Weights of a small transformer language model.
Size: width 128, MLP 384 GELU.
Each number is 128 + 32 x the weight over the matrix's rms, rounded and kept within 0 to 255. Layers, rows and columns count from 0. Numbers have three digits each.

# layer 5 MLP up, 384x128, rms 0.134, rows 283-383, columns 0-63
158131164151137138145121101101151144139143125151128150144146134160087118118096123139178131106080116140120131112103124063152174148120118137121120110120120099144120159110174100092119113103137122
165133134089175086166059107077125061125045089037170120066098086135125146252145207100148203084185219130179151140095138091025212178101108084106137135165097136172109114088125153101163103095149101
104078095157132100156079169111165101072145169132146144073110235183067163177125137118154135098139212147098093203160149160069118147069151145182107097076131186045075125163108150130185185225151103
148138131132122217057096172198179131097114198146085022109095121118125115140144164091103134102121102165079066201076100143122121132149128131120114157152085157158113113135105071071099117139116067
152173103136141129015146073086083141034135128143078136170148132078063149097110148068211149152060171099130064137099144104126169152091153142138176185074129124102045183114116078156063161126097173
130136104141106122125122120130121149095148126101134123094109169142139127142125102119146135104119108134109139123111128132145100095140152146122095126110123139111093115115143116142140131120149173
142124122128115078115193162102077156179145110117070146166157112155152126150173083139101184095063155139174182138135099150206175119172129103067152158093136069101160143154103064166143222138160087
152108174114111216112113111152112140078082128101158065117147108067080134131170119051103189069173074085104127151153129139131130084162100107128151149094127090113103128126169157186128132083104139
131204128115075128125170131116220120140100117178105097209116134163162135097146133124171131128114120142119141128110146194133115092134127153122143141099149105076104172119069119162147155175113100
116112131072102122069096133103126123109092147171229140097113137156115139158129085092175135118174125116153117141092129119107168149179143138138164099100101134127103128108161138098101092082104124
096119145133110089104140141111137102127087054147171103112175200170082117192106138157139156152188111102120057174159142176128148103159095124102134150117116117200122127113131104141126106138127195
119100140120128125119149127104188083121157178170161138101121155102140186139133071137087132134107122131142110124153113129115119151110147163099157136148111137128144117130157109117131157105154094
131097102134154106150121089153134157077146138135098149133093149100099136157110139111145154108133174137123117145109134148138092129120072110164159143155156111124110167119080109114156134117197129
157124110111106153078119142102090108138177130100103194094166183107117112115090054128140158135146106115149131117118147109142153070189098140103107126110182099157102125110122097091132113080134124
138130182129137100077085104162166129192205152127123172197123142201109126077163139114206120099092128111100095222128148158137032137150139184183091141185105127063078104084097118154118135121084142
140166120176092104141114132135067130107154095122180128150109088106187102157176101111178154131100114133135110125124134145147128127105126091098144149139099131180107205109157146067149120102158165
114157150158178145140110132125121130136123107143157162129124149129144141139111104113137133146149148148136139138129140172121105131139122159152158093123139193133136162130144111153130096091131149
149163159132105134175137172099181101136109160116157139140131187131083173133179119124156148158133135148165126104118131122112129118086107177144163142159137093120113134089127098123114176155149147
140115122127115132139120110109153112146121147114119104120090132136091132132137102109140148126142135134140125135140102136150132126082112102145137157107098106138120116167138164173109105118146148
135099141096129088168167163134110121149150150151140147140157100088152142109080117094170166142094125157083142111140147183108099146116097094104128153145184117179098072119166151134132114130124118
094157115161145115140143140128146114066159154130096082146126169105109084160149137130145132122119129136099139107124129146159147116101093130118124138146142125134149127137123121169164112136131172
141126105128120202180181126126115126128129146120136112104091083162114142169142138141159116170110056130153083099101079160150140108119088141147108136137138092157118131154131142115139113144150154
119120122117141138139120068139130122142137133134119138160158127089142133077153082143139162124125122112131147114138174099114137127080107125116162130167137111126120141138152154144126150134141138
112127142156075093141151150168069127138151113135149132108138083142147126088160140091176151099172120133135059103122154163150147129173087140121162099139095103111136101154098141145182140113099186
128077096132149080165125178071108168154088154156132099102136139113142060120094125102155152097126110167149100105124124096151131081160092176119152113177162112165152108124121104129119124126139123
137107176054182162106128098104171117122121119083127147125133144146151096154134125116109149145169138156121138140160144127187137105134141107141150123114147120121111132120137133085122149115130113
147103123135130164133098072130094108123117128149080125139180157153072081129103083133133135136116118129139094131084098105104101118150115145123179118101122125123122098115118129130154131106098123
179111128153115119100069150112135128093055175112147087172128121198147121151136134120151168132169125097140153134119100157154107126163107112123122080175092073114137094091130151127112178125128045
097123124130117182134135204121133107163118158123040145067174154108135166090132076068127108078117156156143162123153121158105121113255133228147076120100121129159116118094048207194098122086104066
062119118159117150163158144166137125120093127108145155085126145105115145098149176104139126106120112113114122094088131174136157119125133118140124108141129117126138139162140112128156157111140083
142108123150113124114122112075144113128092125137114116105094137125145137157132101083171131138133120128094138083144148145125136134142146165127112124128116123131136133095141124123115145130135111
153130107152134102087110107117096179119141137153126105113154158138157128137112140089161146110166138156111112180108155118111147121138126134121082119146151141115133165131123121146186111145105119
117179175108201193103091126126102108181129144092116085142159132127186139165128163188072170107133101163147102137169092148096134099136106115100095139134065148048145106114116199104061113100114122
093170116134046130155131169106158109146146151152155138096131177142090202096141089144142154090109100178154142095081088124149151074132148153138125143119089123151144136178165107106138082133116096
108145148128127170141159132047058198113139120116113100150178138130175148193073096151167091129154111110130097144121169134117125195142138105132193142106105171106131143178076133127176046132184147
178128088239164127077114144094072141120204153170144145148125113139166109159188162127180117062095160046142122139128131208138123082183133040114111102124046033109133173139077132087135135127135213
186045122089200107157133091117133134159145160051114095145089173133119110105132151165042136120198136152067112211153115120127124125084101147147103171107153064081122157135100178158083145133131089
156137113170066177139170120089136096138094095127086124124163140124121101123085185223179123093126119129116093087140109097196078136122149095056113147155108192156157080125121126123166157084125206
106157175099132126136116150131118105134135151119121165125128155135109126206123102117129122119110141099116125106134083104143141137157125146105090123133140123105090143154124141131132099121187110
155100070067192110125102177095103171162111160074090187079123138120141150209154142118105165117068073164098116125165034196066132080129191167115112152074125109091113124104115166086159153129161099
137115143236116139089164119156055147084106177098086120121087135125201140177112173177255176138120082134145202099113167154139134104196113091120131149113144064116115117143148120115119048165106217
172122114054160094163097133042131111155122117138153143144127114127133101123125171167156108115165100064160151086116108159102102111082178145134122096164110121088141126190140143114148118138105108
159174129118116079140155113126126138233088089128077106069111095084185169122166169096146147060099137179183118146084087186130149095124107156169136096218163169170158086102084079117130071169121124
107138159148130109103106167104139120130112080142115172118201191161162113135108129129148072159163122162121119162091092152174111099119134153092100118148113145156153154098111092166160105096165170
079151183070081170086114126063143190115077127162227143160174135177135124153111161128109180142105103161147124142101110134087124141107162195152093141100125161138141166118148125176091160068154153
108159052088063088190175015089102100095062124194209147111092067203137109031150127144143182081059104159126094146115146163094153045174107179175106115166159104116037107107200107243162128130048095
083112109125078194110194136163061169146112144106137096078112142110177151092154115082086185115133112136097093145136172100139178147140094216049155102151079116178104146150140104106153099110112114
136106122114093151132096171096112147194118153140181142093113131142123156153117098102132174186102061112202175172074087096117132151195142151170141075173149165149110161136093147116076099100126090
128095121149183093105137110110133175137112126087105102156086153119174095151147187177193178117167087113105122139096084167160118109093184151086122101101114126099153165139189147092170142207141136
140145109091133130114100098138155194111160115122122173131157161035095106105134128116081127138115117155117121165092146128129142128112141141132131053125055086149122151120108089138075145054150160
153135089175135153123130124147170197130075156158122125120121133089123119148151148149123139139137146127100096130116121110108145127108140143130155189117124137128206085150137140112148117106193109
134136156118107145132123152103153134153096115139121145119175137142166161138188111130123116131124122150141058147134173138152123146106096084114146137113110163117167142163102131100186163133095123
083146180100114133151149125062105153132134179164121135151153156143102160119079116119143100165091135119149097144100138109097115150107187096138192106138151073112111122137125086172128137116130119
181142122113210159064143106067098121147053155130126133151107113094152085172132132125160192132143150105171098135151136124167139160116162132114129168128148125157110170098141163055136144132134121
151111152129223047120096156160147159111119172103109138134157127132095190088136170145113138063129098193109070124087096125123106104132073144112081073064152123113149081147106121160160146151105068
127159095134144170104080173167099125158124125164150160126195145055109197122123126110146130107094104124124179092127110098102135169113154095146143124153089088116147129089110131169132092127096133
129154143059079113086104127108128127114117169129144113155108125172194154055139138129086140146144142180127132167141152150127114098132132133153112113168119146111115142125113128200127138104137113
135130082056110108110145192180126090144133099154072143075153211145101150086087110187053143139100082072139089165181163116149141145090045170100065081076134115147172167078165057103123095134127208
132116116116116217056113185077086158110106072132131170197147228204122124144113162149112101172132073106093125099103021167093123165104176148153069149057156191150093130125165149148158129097118152
100122154113139115130140149197171117192143138133182088100117139127182127127121146147104171106157087174086158129148079127120150038191173117144141081157143070148136107112132095121093094103155126
148158129185145108089110183153101159111118144215120073166088121034186125126089118157128174137101081099122120132165100106099137078105120089150145105109130104130137150159119132099140084133082049
191132075128115134124182168127163172102144127121098101202115121118090115153139096055111118131147156123064137199192129178101176133140105154131131114114130069129065141180169094118123182132153079
131139121165118151102143136131178142146111129138137107126154140117156117066083160167107122140129119123105179123157156123123111158101154140137077126118150080147077138113144144124096101123095087
176149086105104088091093122135111146101059122149147102108203151141100154170168110128104116121178123163079112145181138129151131122162143125078142093098146122158089111106134064103158112129102160
125149116109147175111144159188177125080116150101139110172098147147114125141166142124139122110145152132109131123103123120150148101121135140128142170188127160122125102163089120098152120114119121
092131138132152089170127116084149089110133147115115128125126153121126133133149093136126111157113138140108135115118144134148114130066142131090144151139102095161123109120128086160123102099141145
110151119117094098104181111119163130186122130071127150144097084143158099022093186233160168127118079021195109137101078155168100102136158114109147119111059100136123107186127101173155123092093031
153067178129099138113121106197106175114120091067074156129100175175035142150134150123128181121151041123095144097138142192120079136147102054125087152167137134124065149076103153177115188120086074
146138088136160111178122125076134135090093114112109116074120081092105087151139162117149160124159134105109117104171116146145138107079102102118120138076105131127143194107107120120148106123159166
160132205096151145109104142096103081200166166059194159101111162116081103168102141132134156182152080139155134118173066115152150111162147146148125048098139145133081193118094180072102153124128148
088057158112083101205161169130174138096098114178155077167117144153188154075154089134195114143102139111140097159169139137145092153098113106092119166190179138101139135150197136150113118100149144
114191200112115135069172060149144167150112057126098129126091149154065138073131091036084149156134163109093077175126076113147086198137146169162131104051078196087162134172134080105141102052086088
180144118065114156092163120121106126096125081125113064153105113089111193088163134146090089132126124159087141122108143129183123079087132113103102160142147106147154137171172147115142105093129153
133110137132137145119143102096097152112097129132082183158095159100089112160102158135150135093137135108122113126120100093127099181144108125098133121113122172133072197167086146113132172103130137
188122154063166130096141075207157142108112142107137091132093151144150190144097147183112102097105141091069139060105107112083036169118141124191134098153172161178071130146191136187062127113104081
179109124111160133153166142089155090136106106096171130113134138089097109103124127130159122128147090145146103075111107076124133106105157178186127132134154121152099133188123162101139213102099131
186125125139131175128115119148132123143119117129105131132140103101081119169121150099154147103132133129083106068107103098146127194146139119092138111116153114145176158088152161112116145111113118
168116144088174144107139112109109068170075107125143157102097162111122137138172110101199147112069132146125143108115073122072142155066101165139104172101133130177113128133140155124124144141156119
126124062072114148082132147137117100101089132172144081164060121147130123139147149085133113139117157140068157155166127182171161139152172105136167111105104101145119119117143062140127094142126105
083085187102109138061104194132116089097090064047139100220085056102127163170172159015116139090129144164099197044164010249151126118129126123161176098113127114151115153132143135118169170086195187
127139098088185094108147154140157130147165073119141161107140114164165072110138098061112105078133149096123113112137146116148161126109123156190112175105115152073065116122137135129097128120152175
085128138136125131149163161103117095172187138152074050116071124181159136104136149132137153136112164124144084144056145140236156137110106145142131163117122083153147119149161086163097139118158160
074202166130148156052163130070140118108168092102077145162077137139121179086101139111180140180072134136121141114151127100102124086160110127105104141175154104167064159100107199114149116107113150
161092145104167074098099078148141175129122125070143094123127213160131121151106135148103153133153202118107139205092184115172142123158146151108141085078112093129137070180126126109139083064076101
120112124133144096168119098098101133148113143119144122142119119127105126159103087118146125110103133147125134110106115127097147134129097140163152102108106106136097145125115121149091118130144134
114151121124170171103143162146083141108093164094167095159203131147098171130139145116101117109119085137137112102123107133130139139151128129151135100168114106164145109124155113084118171100138120
129155098105172132114132124151074083158150120143085146130062148152163112130075179131118169060104120128166080155166106146170048132147085131157085101130126124146167175145161124138133111061122104
129135081131139103128137138093175068091140142193133118178136150101165165089140143109103110145119089162118123124086123092105114152110142116069139177115175132176147142148171095144135105116150095
129177123122154140161136121159118108153148102097099132106164125157102129108103151128106155122132112123106132120125118124140145054111128122158122127102132126127107122141120161139094134137142152
203126096139109113173098178127168096183148126140137156095208151100137087077158090132054109128205082175135157166071107183162100100129164166108120125106174159100129086057122170249170107065154106
104111157097166079122141194100145197110131085132112112106089155117100138153131095067175110085095106157133040163119087164086138117124087131166102142151131161174116116085124134120075117149135127
146170181122124097113103138088153134177157113131156102149111140178093156108138126091152138121122094077140198096127131158126130121116104146137108134147111112129036100090100160068116091151127192
151121156127111125099142138071137101152103130132129142106160115082083151122141124127143180147123136154132090083122107098125132116127119164128145142139121155136093141129105151109094147129135128
106080104089104085111076042074113105152130102086180148159140147158102129085099137086130157083105150137104133157163163186123158093097116163055103067087116119126110150162141168097092122125140129
134089093119091116129127107113121130129125096111155110156094145134160093126135173141148145153103127135103106128078118137141087154124149080151134149176123130192143090142151113186149071116156139
168093102159188107141092123135206120208116122093147080082097153071105086125128179155111107036130180183055055100174064109117121153149063148155155148143180086192198141113134122190084098087090099
155149155113134119096132132148108176095131128118179102151149128123095171120101188125120165090143124120131126157100144117093089167105101085157112153122119118129100097149152165170167128121077123
121124133083131121102116096122181125098100147126175088120078149157140133139186178085143141072085142076166111138098099168109116174112084111115099157110175179114146102138142188116112141122185173
095162156100163126184125144067118149101187124109156163143193162115074171150103077057101078133092137157148082126135119099116153149074086159098180217151069095137137153122247155125154137171169106
128106104094129118143106169131105138063120126177161097123132180161121087176138108139125114120128143118120095161122154098101133114112112153132159149110131073144068116124114081104165107120133136
169089078142136112161143099126137170131112139124167174138157148167137115150142175159129122133133146128090142208081104082138115116172183210098119116182066098198149162137090156102140072115093056
# layer 5 MLP down (transposed), 384x128, rms 0.113, rows 283-383, columns 0-63
131143098096104133088157094143101110109114144141116114148135161125101122120159157158076141122152165136118135126138118148136127117128158115151143133102102089157148153101149194146147133143082139
064151127170095156128163163172115156180199156205114137172141125078165114043151089101100028116105038162124110108142094203202061078167129162121127152092195161129171147167142085160139138159126155
058045148135123055148108128137121107128192083083141128129132204164104073218139090154183143126131074124159109167111156104109140168080110163173100153097120234149025130128100168130112142146092175
152103164155124218055129185153142158086118150145120077120143162109130092152165154083125178118121145120104079185170147180179068139165118110174165195124098169163166114159089105076153150109125050
144190147142145099058132115092111127067110120098093087170153143087075165098122161099242211129067105104100034112130153138129150200103161154158185187057105129110031204141108164179110119132106179
143087095099147101135110158120120136142126157117110166142157131147127133108118149097173168154121137132119159093126115173111077129113084132119117128115116136156176134122100135111137155148170144
116144080184166120205199165164148155117229000142107111154196059055161058151158085119151157123114122175178194165142059204145141154092100080120210085177077104134206213036082111105111201181132149
180081119116204126103106164134096160114146117095063060109116139110127083021167189101137143106160117156149118111169106071125076030113077144170133118154124192136126142169127132120104063114117121
149154122125118151136146128120194101116101091144122127134132128135172098124137137106138102146130131127153097130108131130104115097101159131105141144080160100075153160092087116134140164131117163
117127141087118117108091125117158144144091121136193135126139132117111145131145123106203158111141101126100112126098115112115125179155124133129185113098101130120081156111162173106092102123103139
079157137150113148124151099139126094187134133136112085118157187114106140120122156179139117126134163114172052120210127151116136153176121157126125160119124143203120163102146128159085121201160187
088154134119141123145128180135113089105146116121151174131135155115089105141163142120102117153086098135126126117086085140123140140127105125118120126171112106147135103125148093106117077105089127
124117119119160149155095105117140157121129153109154130128130112150134137128128082090145100159154146083130148150104132152128137105164125105164119105118133154138127139064157144065138114176137092
075146104100146138172122133089075088116199091171054133116158158113125053175132055132120124190174187108118163084103164159140114114176163118144139173098088152142065096111043197166135118094122105
126090160138165073119076140151148150177181131108120173123092086156090098144157183104140126097099133113156078199159107102104058156119174234132162079093034151117123104123187081102131127204125103
077146123187136148087106107113140164132158147161167108135102130153160133135124165104124122199094062096150120162122126072100131131152158105087128149108110120167122097133167106112180131162195166
116126148114132152145085127120142129102120111108153107144115139125140116107127150129141118135122135123089146135105148172145144119120118124131157146108143141095080135159168130134119093083144131
156116103126089086124157161137181155136080156177161147144213157103121161133157112143110106162165087154146169059116114158155117065156106083115156131157148083168152141091107117181128150172123149
137119113116127094117147137129146120140142143129122129122109155144135116131110109150138141166132164129134154131141133119137143149120123103131108177131126135156119121141091166154153160146142130
075142143100103108109158121124139112066098114082126192160153118118130127153148077111117123119173132141153114074172146112145133112196120117134175107190170140135199147122102074103113177147177145
165123143115111164142151117132151170189115124111166118125098094157134152143134126124179132149145150134132144107129133134162048131110125105162134156149095079136134113163132115088124107108105134
138133174120172131159115075156154122115150088141101128085077079111208060107125153128110128077150192150147120143169086100130126071121095130181127108147119140106148155155130162165161113122127096
167141128133134115125128143125108121131136126124153139147125134138110122167121159135101164128098160100146110153135142138141146149116126116100094110059133112129149115151112147164098171116154103
130126134139115113138171151135118177114132095159162118082144076107128153094146124103169110102176093160100069133121112113126173161141136109108109080172112129118100097158084124138172171143108120
126162125133122097095112132096085102138142149127173090136160173139095093106139110154171151120124140160157158097153101071133146105087147106090132086101104129093151119142099159145129123115153107
123122154078132167140121117118120130140124115103150156139141161148123111171135131116123148126135126113116152161106124122121156136088121133098135161108136147123126138098125165129123178152119172
110176148132101137118106104085086062136075159202153154120159125090137130112132147183136120152155130172114113132153129148133125091114097157153116078117059185112110149156109134087135144117076114
156138092123181139112082162100143146116055186168128107165102127172185142166143132098142094140126097146183135058135106102196074120161108090153113103153184068161179129152115157118115122115125112
158154153104103176125123165208174067198128120054104176091168132062138158093157037156153092146123079153105163190058197107079096119188110198190110097112173120056150104094072147165147136176128064
131154090143142137157125137168160140115096136106157084130136140139135141094148155080173122069156173106136113071124121136138129113094107112124125107146115085120116124153111082129140135120118102
135147129133125139122086098159134177107110142147137077133134078097089109111108101146135107134147091135086166096133094127108121117131101139137147101136151122116130133114146123108141079085094080
171110122127099135102145125120168155093149105099118163151107165149125155132120134129127091134127127121103120140125133130152118102159116166117088123152101147112100097103145071142137138148129167
122118117134096120127159141068105133083143138081092182164118059126035066121132111089075132143136101107118096100140113140165112138145099158115124122111161135180130131086126063153146163130132144
140101126121168130143113099114141114118142129161143067138103147109178177087099122142121136112127101134127066078113130169089158163107129144126141203133148134088193141119138078151117109097082103
159116137108176100049139191190132117172094095124141115147114142123130160152109151188167082104109130094154112118108132180203073131082139162163146133131091081093082055160153128096081103127134122
090092058179164095098159153075129140212196090178202149160155095094131203132097193115105089051191037144208160247040129159151152103171193143169103073161101091194131105165202214105208167160140157
098053145107103175149110155034156127144091130128150065160116091109112079163065169123101128105123040180163084116255102087129111115168136135078135055093145168143066166054166130131067074188120130
048102169118195155108135092122120089143144136160103121158108103127113112133116084076101137154137143112110149178112150139054177157140071185175118111158171078123116168129162113117095084194088081
154102153104133088172113110126121129089129138113164189163154137120114192178154105110098128109100167167081155128145101129130147175119118136131154125160118167104114135145146123106116119184130141
098167184115153133131163144112126137129161116121117199044111135113177184173164139124070159182060091248147114151144000185136105120088142149100170154167105120112127109078143167118119132133119081
122098034127152152133125109170135101167157147181139099114160132101057080113193035103058134073147069185166060102164092146129151167101200087168094146145117166168159187102140170146145131057160059
158081082082099132100117117196123116129117185146120092140156160169111181141103155083135082176143215104134177165133142115076149144115163055099099121112144149191091150101075050115131089087124168
054104160113119135092065092139073073101144182117182113149150132154178102133129092147070094110183128166082137097134139101088112137142109123075130152081099159160160168150144126165101148089116082
105143186127101079104078104118119153162158097160150109073178179141113068157136122086124147110192137162135131147124105093131120118116197113129140144168121145061156135104070134183115120072160078
118114122105114125107112093064114147092094136108181134132157116121095123134116119150092182157065112131130122116096120136094137123110153161161123126080103189149146128095153125158083156099150170
120104178184128152091077190113114130154125128105075079190171130110117159233101097141130081144152120112132186111129088065142142172074141147091165135103131127164221072121069098056124089123161115
111105112113070142106163113146124102141121074105097120050180180124116124093154056168164149100193075069043143092096184070155158128109094233059181057148094090117091157166124104127150092101095079
187129077171114139182105161109150082126102141146188139126103155143120140149143095112146125130094071089116186166141109094111123118123111132143141098142144146135119158069131149114088123116099125
061140146148104070088165116126158085104167167170156169125154084112144057100128094136207108104134121087142077179046170095162096162114131119128083115120112071071181200146131119125148119111109061
087099101156172125169173114086088100091171195160173117146054155147102084116147198150096135123088127083149137116135085152071171161104082089182150086162097138177135125174131161132122050110097185
125162137154175078131145113092118128117122079127116092073142157123148079141124091137099133140110144113117099114149077145110118112094137085150146139132101077177113167123126103076124123128111145
117115159112140049120168156131142110112086121118175063155117178156140099141102131107142148113155131116153119156193154164138133149129228164139136163106120117074135117190094140158172171178160142
094083164139113141133130121100125140113179135100170118115074155143182118139112148143129126110109095103120103171109131134122161071180111105149099120066133105110069071135110119161082155103148165
115144131135076139135158129144141120130093149110114147153115103114152139068150148114129145118149150074108173124090151212171078094150169092117127176072111091149179117112101136148155082077092118
125128040097153108114162082091154122122169116177167174143134099136192105150119130188165143122101136096127162114097184092097152121133146135193105162137145112128137154099150146148169140137102190
094149173118114093094110084165146121121097145108155095158128173136180129121105149085115113119093125136114106116141125121120122112166092153098088157104142172115130158155150149115132160154145138
176159120126101134144117119124130134139067141172151126151117144102160112133143143161098157153126157148163116110119128132106122094170150164157109103163137130187176127171153130147136166119127180
114166118182139141152109116101162099111139154138140136127100083112159117102151119103194113115104126143156165103082082153116099083151160072110204133149139187129128123124105155142156149093149085
145183103105151195087144159043092112158129097172118230116161144149107169162172156132205139125164129122097100131125158201063151085110151150130132147009108140137084038158156203164163106195151120
136110159102143178085123135127113129143153112097148126132136160131151195142116134115172139142109124096135142146114122090152159058140133153132163163183156162163139116099160124153151120141131095
128179143151104145144125136128133156126119148160122039159091122067170127113099130112125137110122086112143106125153100121143154097150136111113134109144132108135186161143114115133149090145117080
168161074105135161159171174122155153064087126127067078160033098172069168128120151116050096168080126151124080097155121159084140104141133179154083134199121088082104114079169157086115141089087126
092147127108097120111124118090134117119108102113155063105090147094174157112107103129120119148153105133159144097104120189145063102128088123102128106062140081094114093112120093115131120118134094
128128064115158102123141106174159123124107113107117104156142095188154150184165133153161138105155137133146097099105183138141093188115193069104138175116141171147048155091125170100111090155135104
076144169139159130135131112118140156130154150140143140128126133130114126141100189139100132130141164139130161115086086157133190100158132095148124140136160142139155142119103122140118105070130125
141176114156144111142162142091174109148164172123092154142157124164118144137103119133161107140100128125125137131155120150141093171121162139152169132091133111143088134119124142151161104146146144
163175093168190117165095056157134158097140109132136098123179109138115122196127095081086153077146172185117067093124142135082110145139140123144130135162170183092117176102133120125120150173131113
181115128205116074143146164118157148052190108125129116171127135176142068241162116142150148154147151126118178070172133092090070119116146145166155178124084043113061104044069107141097122178010097
113138162098138154145120126170132133166110080136131139140151138102115106116113138162183129128100144162093105136141113161124122119130140108119094080118101107167142161152115150152114152137146138
174134152128097137065076134084156097114124068062172136111171139168072123149116145099072105137084067104136125173174088105133163093160127161077086099142133177140105126040129168137136155081131088
150111118151125071184189143135130174141112118119147110239138055121119083085149121115150145091118126100163116147152161098152093103084111070180154142152171106129109124148120133146180142122175140
124180147136073156049191090050112192124124037075071094200148102202111119074086103116083167166158126125073140125179152040227078166162149197078070131043062220067149099119188112158175239100143131
076099150110146124144123129094186116102183126156127113104144144133107125159110089126157106153116102086148163123163135097151110136134097124124116103111152189145134145152091104103160106149098100
136123156106134138147134159132096111123116166090095171111087105090127119119125093130183124132124129121149109092066106124114129137107193105142094111070134121087107093108089126117156113102130142
161087175150078095203120121131119118109065126129118096110079116081123153110111089129131122116153190134119095089133156123000117117088075179211166177058162137157125129126172128208087092128125163
174117149131157097064091125160115122104134132147152124089127139130106150144165133092111176121134164172142135108133072105122098128060085105128164100111125148150167090084171105134113121127102144
121121131116123140126141114151139142117113095097098144150114120114093102121124176094118179108121121133079123117162087132140104169124119147104158146115184091126137163130136167141117104139132128
156131126097141101148133112127132052125108167124159117112129170148114101120152160088190154141106087123131120103100070122121129137076150176104139124096135129164084125110131225110133146115128124
133147099125108162088126169139136119130066139121109145146146081093139123111132174065080125122114125174133090131159118075085140123182146146100112127099105175132139121140111137162124124126126159
143144098161149138170142095132114140170136175157097136049146189120130120092114122201165136181112101111154118154090182066095143092113146108111108132158121185127127108139114110124072079155082095
134130149106147112079150080136105121129135092088139147141156117121142141125101135090107108114159138109144127128147109152124127119062133139165115130139105094130132089093144084120180104080107184
192098071132190119157142096204073120127180090143070112115155142128145115147178096156161074106170119079141088081134170114141087111076164157079172141162192172171099119202120081133170137112118123
108157117127172069087136162097131125111092138112057118085151122135141174136085189112164178130160060194109114123140125105117181087147121101096123173148160171146077147138080189154098084085092126
138128165086131105137103183148152099134160179137137155104142133107104171163130164114147126109129153079158125170086189092130144112114106184045152111142112142070138107158135052210109143207081090
104118090120139105150138133112128119145144130117118138132112138136114120135125099091122142130132120112147148135136128127112115107113121121177121152141133096143128112104122124136122142109134145
189132122151088119158094123084113150161120144151103126150137103149127111135112096119164145135178133142139145136127156153120112098147139137191148125152138129065145110091142172119145097137139135
168206128131138116154109142191069112105137125092101186069104087120144140151106119132130140136170138111170063188159122111132196106155129119207081175120034198098162146098121100128171122166149119
112163120103185092136146161085168106099154173180113115118129159127117154106122116086118128107139092144134128110092131103170121142203139197092121122169131132141154143171116142157172057105088118
154131104186114119128137102127145114093145124054174137146138109137150143091102140113136139107132128151099150123136086143127138098142078122143129135132145132132129117139142126111159155133135095
185068088121153151119133094088124093143107160190181191121072086124092139110149114125061121052148117083163100199089119103130150092162211100087150198132157151182056084109161152107168029140132127
135063127135138166089141150110175123114160130136096136128093104128165113174091121025116132108101109126132081173159104068076087108107095103077161152148124133125111102100075121109133145078178161
154199120116117068141129175093153122171139136150170133142130096164176117182080122107138198157168104091138164105139144098119098181083157154144086078124108134130141124133179193067149150133096189
138131120136161134113176103160102143156126136115128120125153104079127111123171099113114144136109120120087169139156121146120161122156119140179122108159116073149117160135097119137190148157128085
075145091140134119135122104117098098161101116097214155112180085255181112221114206128074123172161132172129109054130147114117194135105129138143106084170054129107180128086215133184129106161127148
080095092119129070159138154133107152116101074112119130144129145149157169142170100081109109120137127145096092145141133187158140110183168138114157122136144144131120130132175118097143063107125145
142109131148076168199057112115170123148127108108141133164160145158114157106052090206110115078080149167105051059186133126077080089141157105134094086103175147152129164163130059172148108139143090
143165119119144122119113119152113161125139128108143092149134123145091162117126165139181146136127106154116138102131098118120124156124152105154069157131175122137095082156151207130144174102082134
173103155132155124150108090100088107052104159132157132105129070170181086141126133139130088115076132129125145070118104135107106154104123121078116126087126068147140084097116130124135153168167121
129102132208174141145113184105109092138126127138061105166180088078123103112126099108070113197108142161131073044085194113172183153090140100132137109146123054116083117097071115154115100057173122
101150175099131083170148124125170101132121152122171143142149130152114129162111112145149154159123092125059129153127112148161106161141130157054151146116141151129145147131080123120146151124123146
106114123140124178140163156137142105142124165140167123098133102125085103160116133088154095146138115104116100153165159156119157146058131104150110176144176109086155097131121082135174205160129140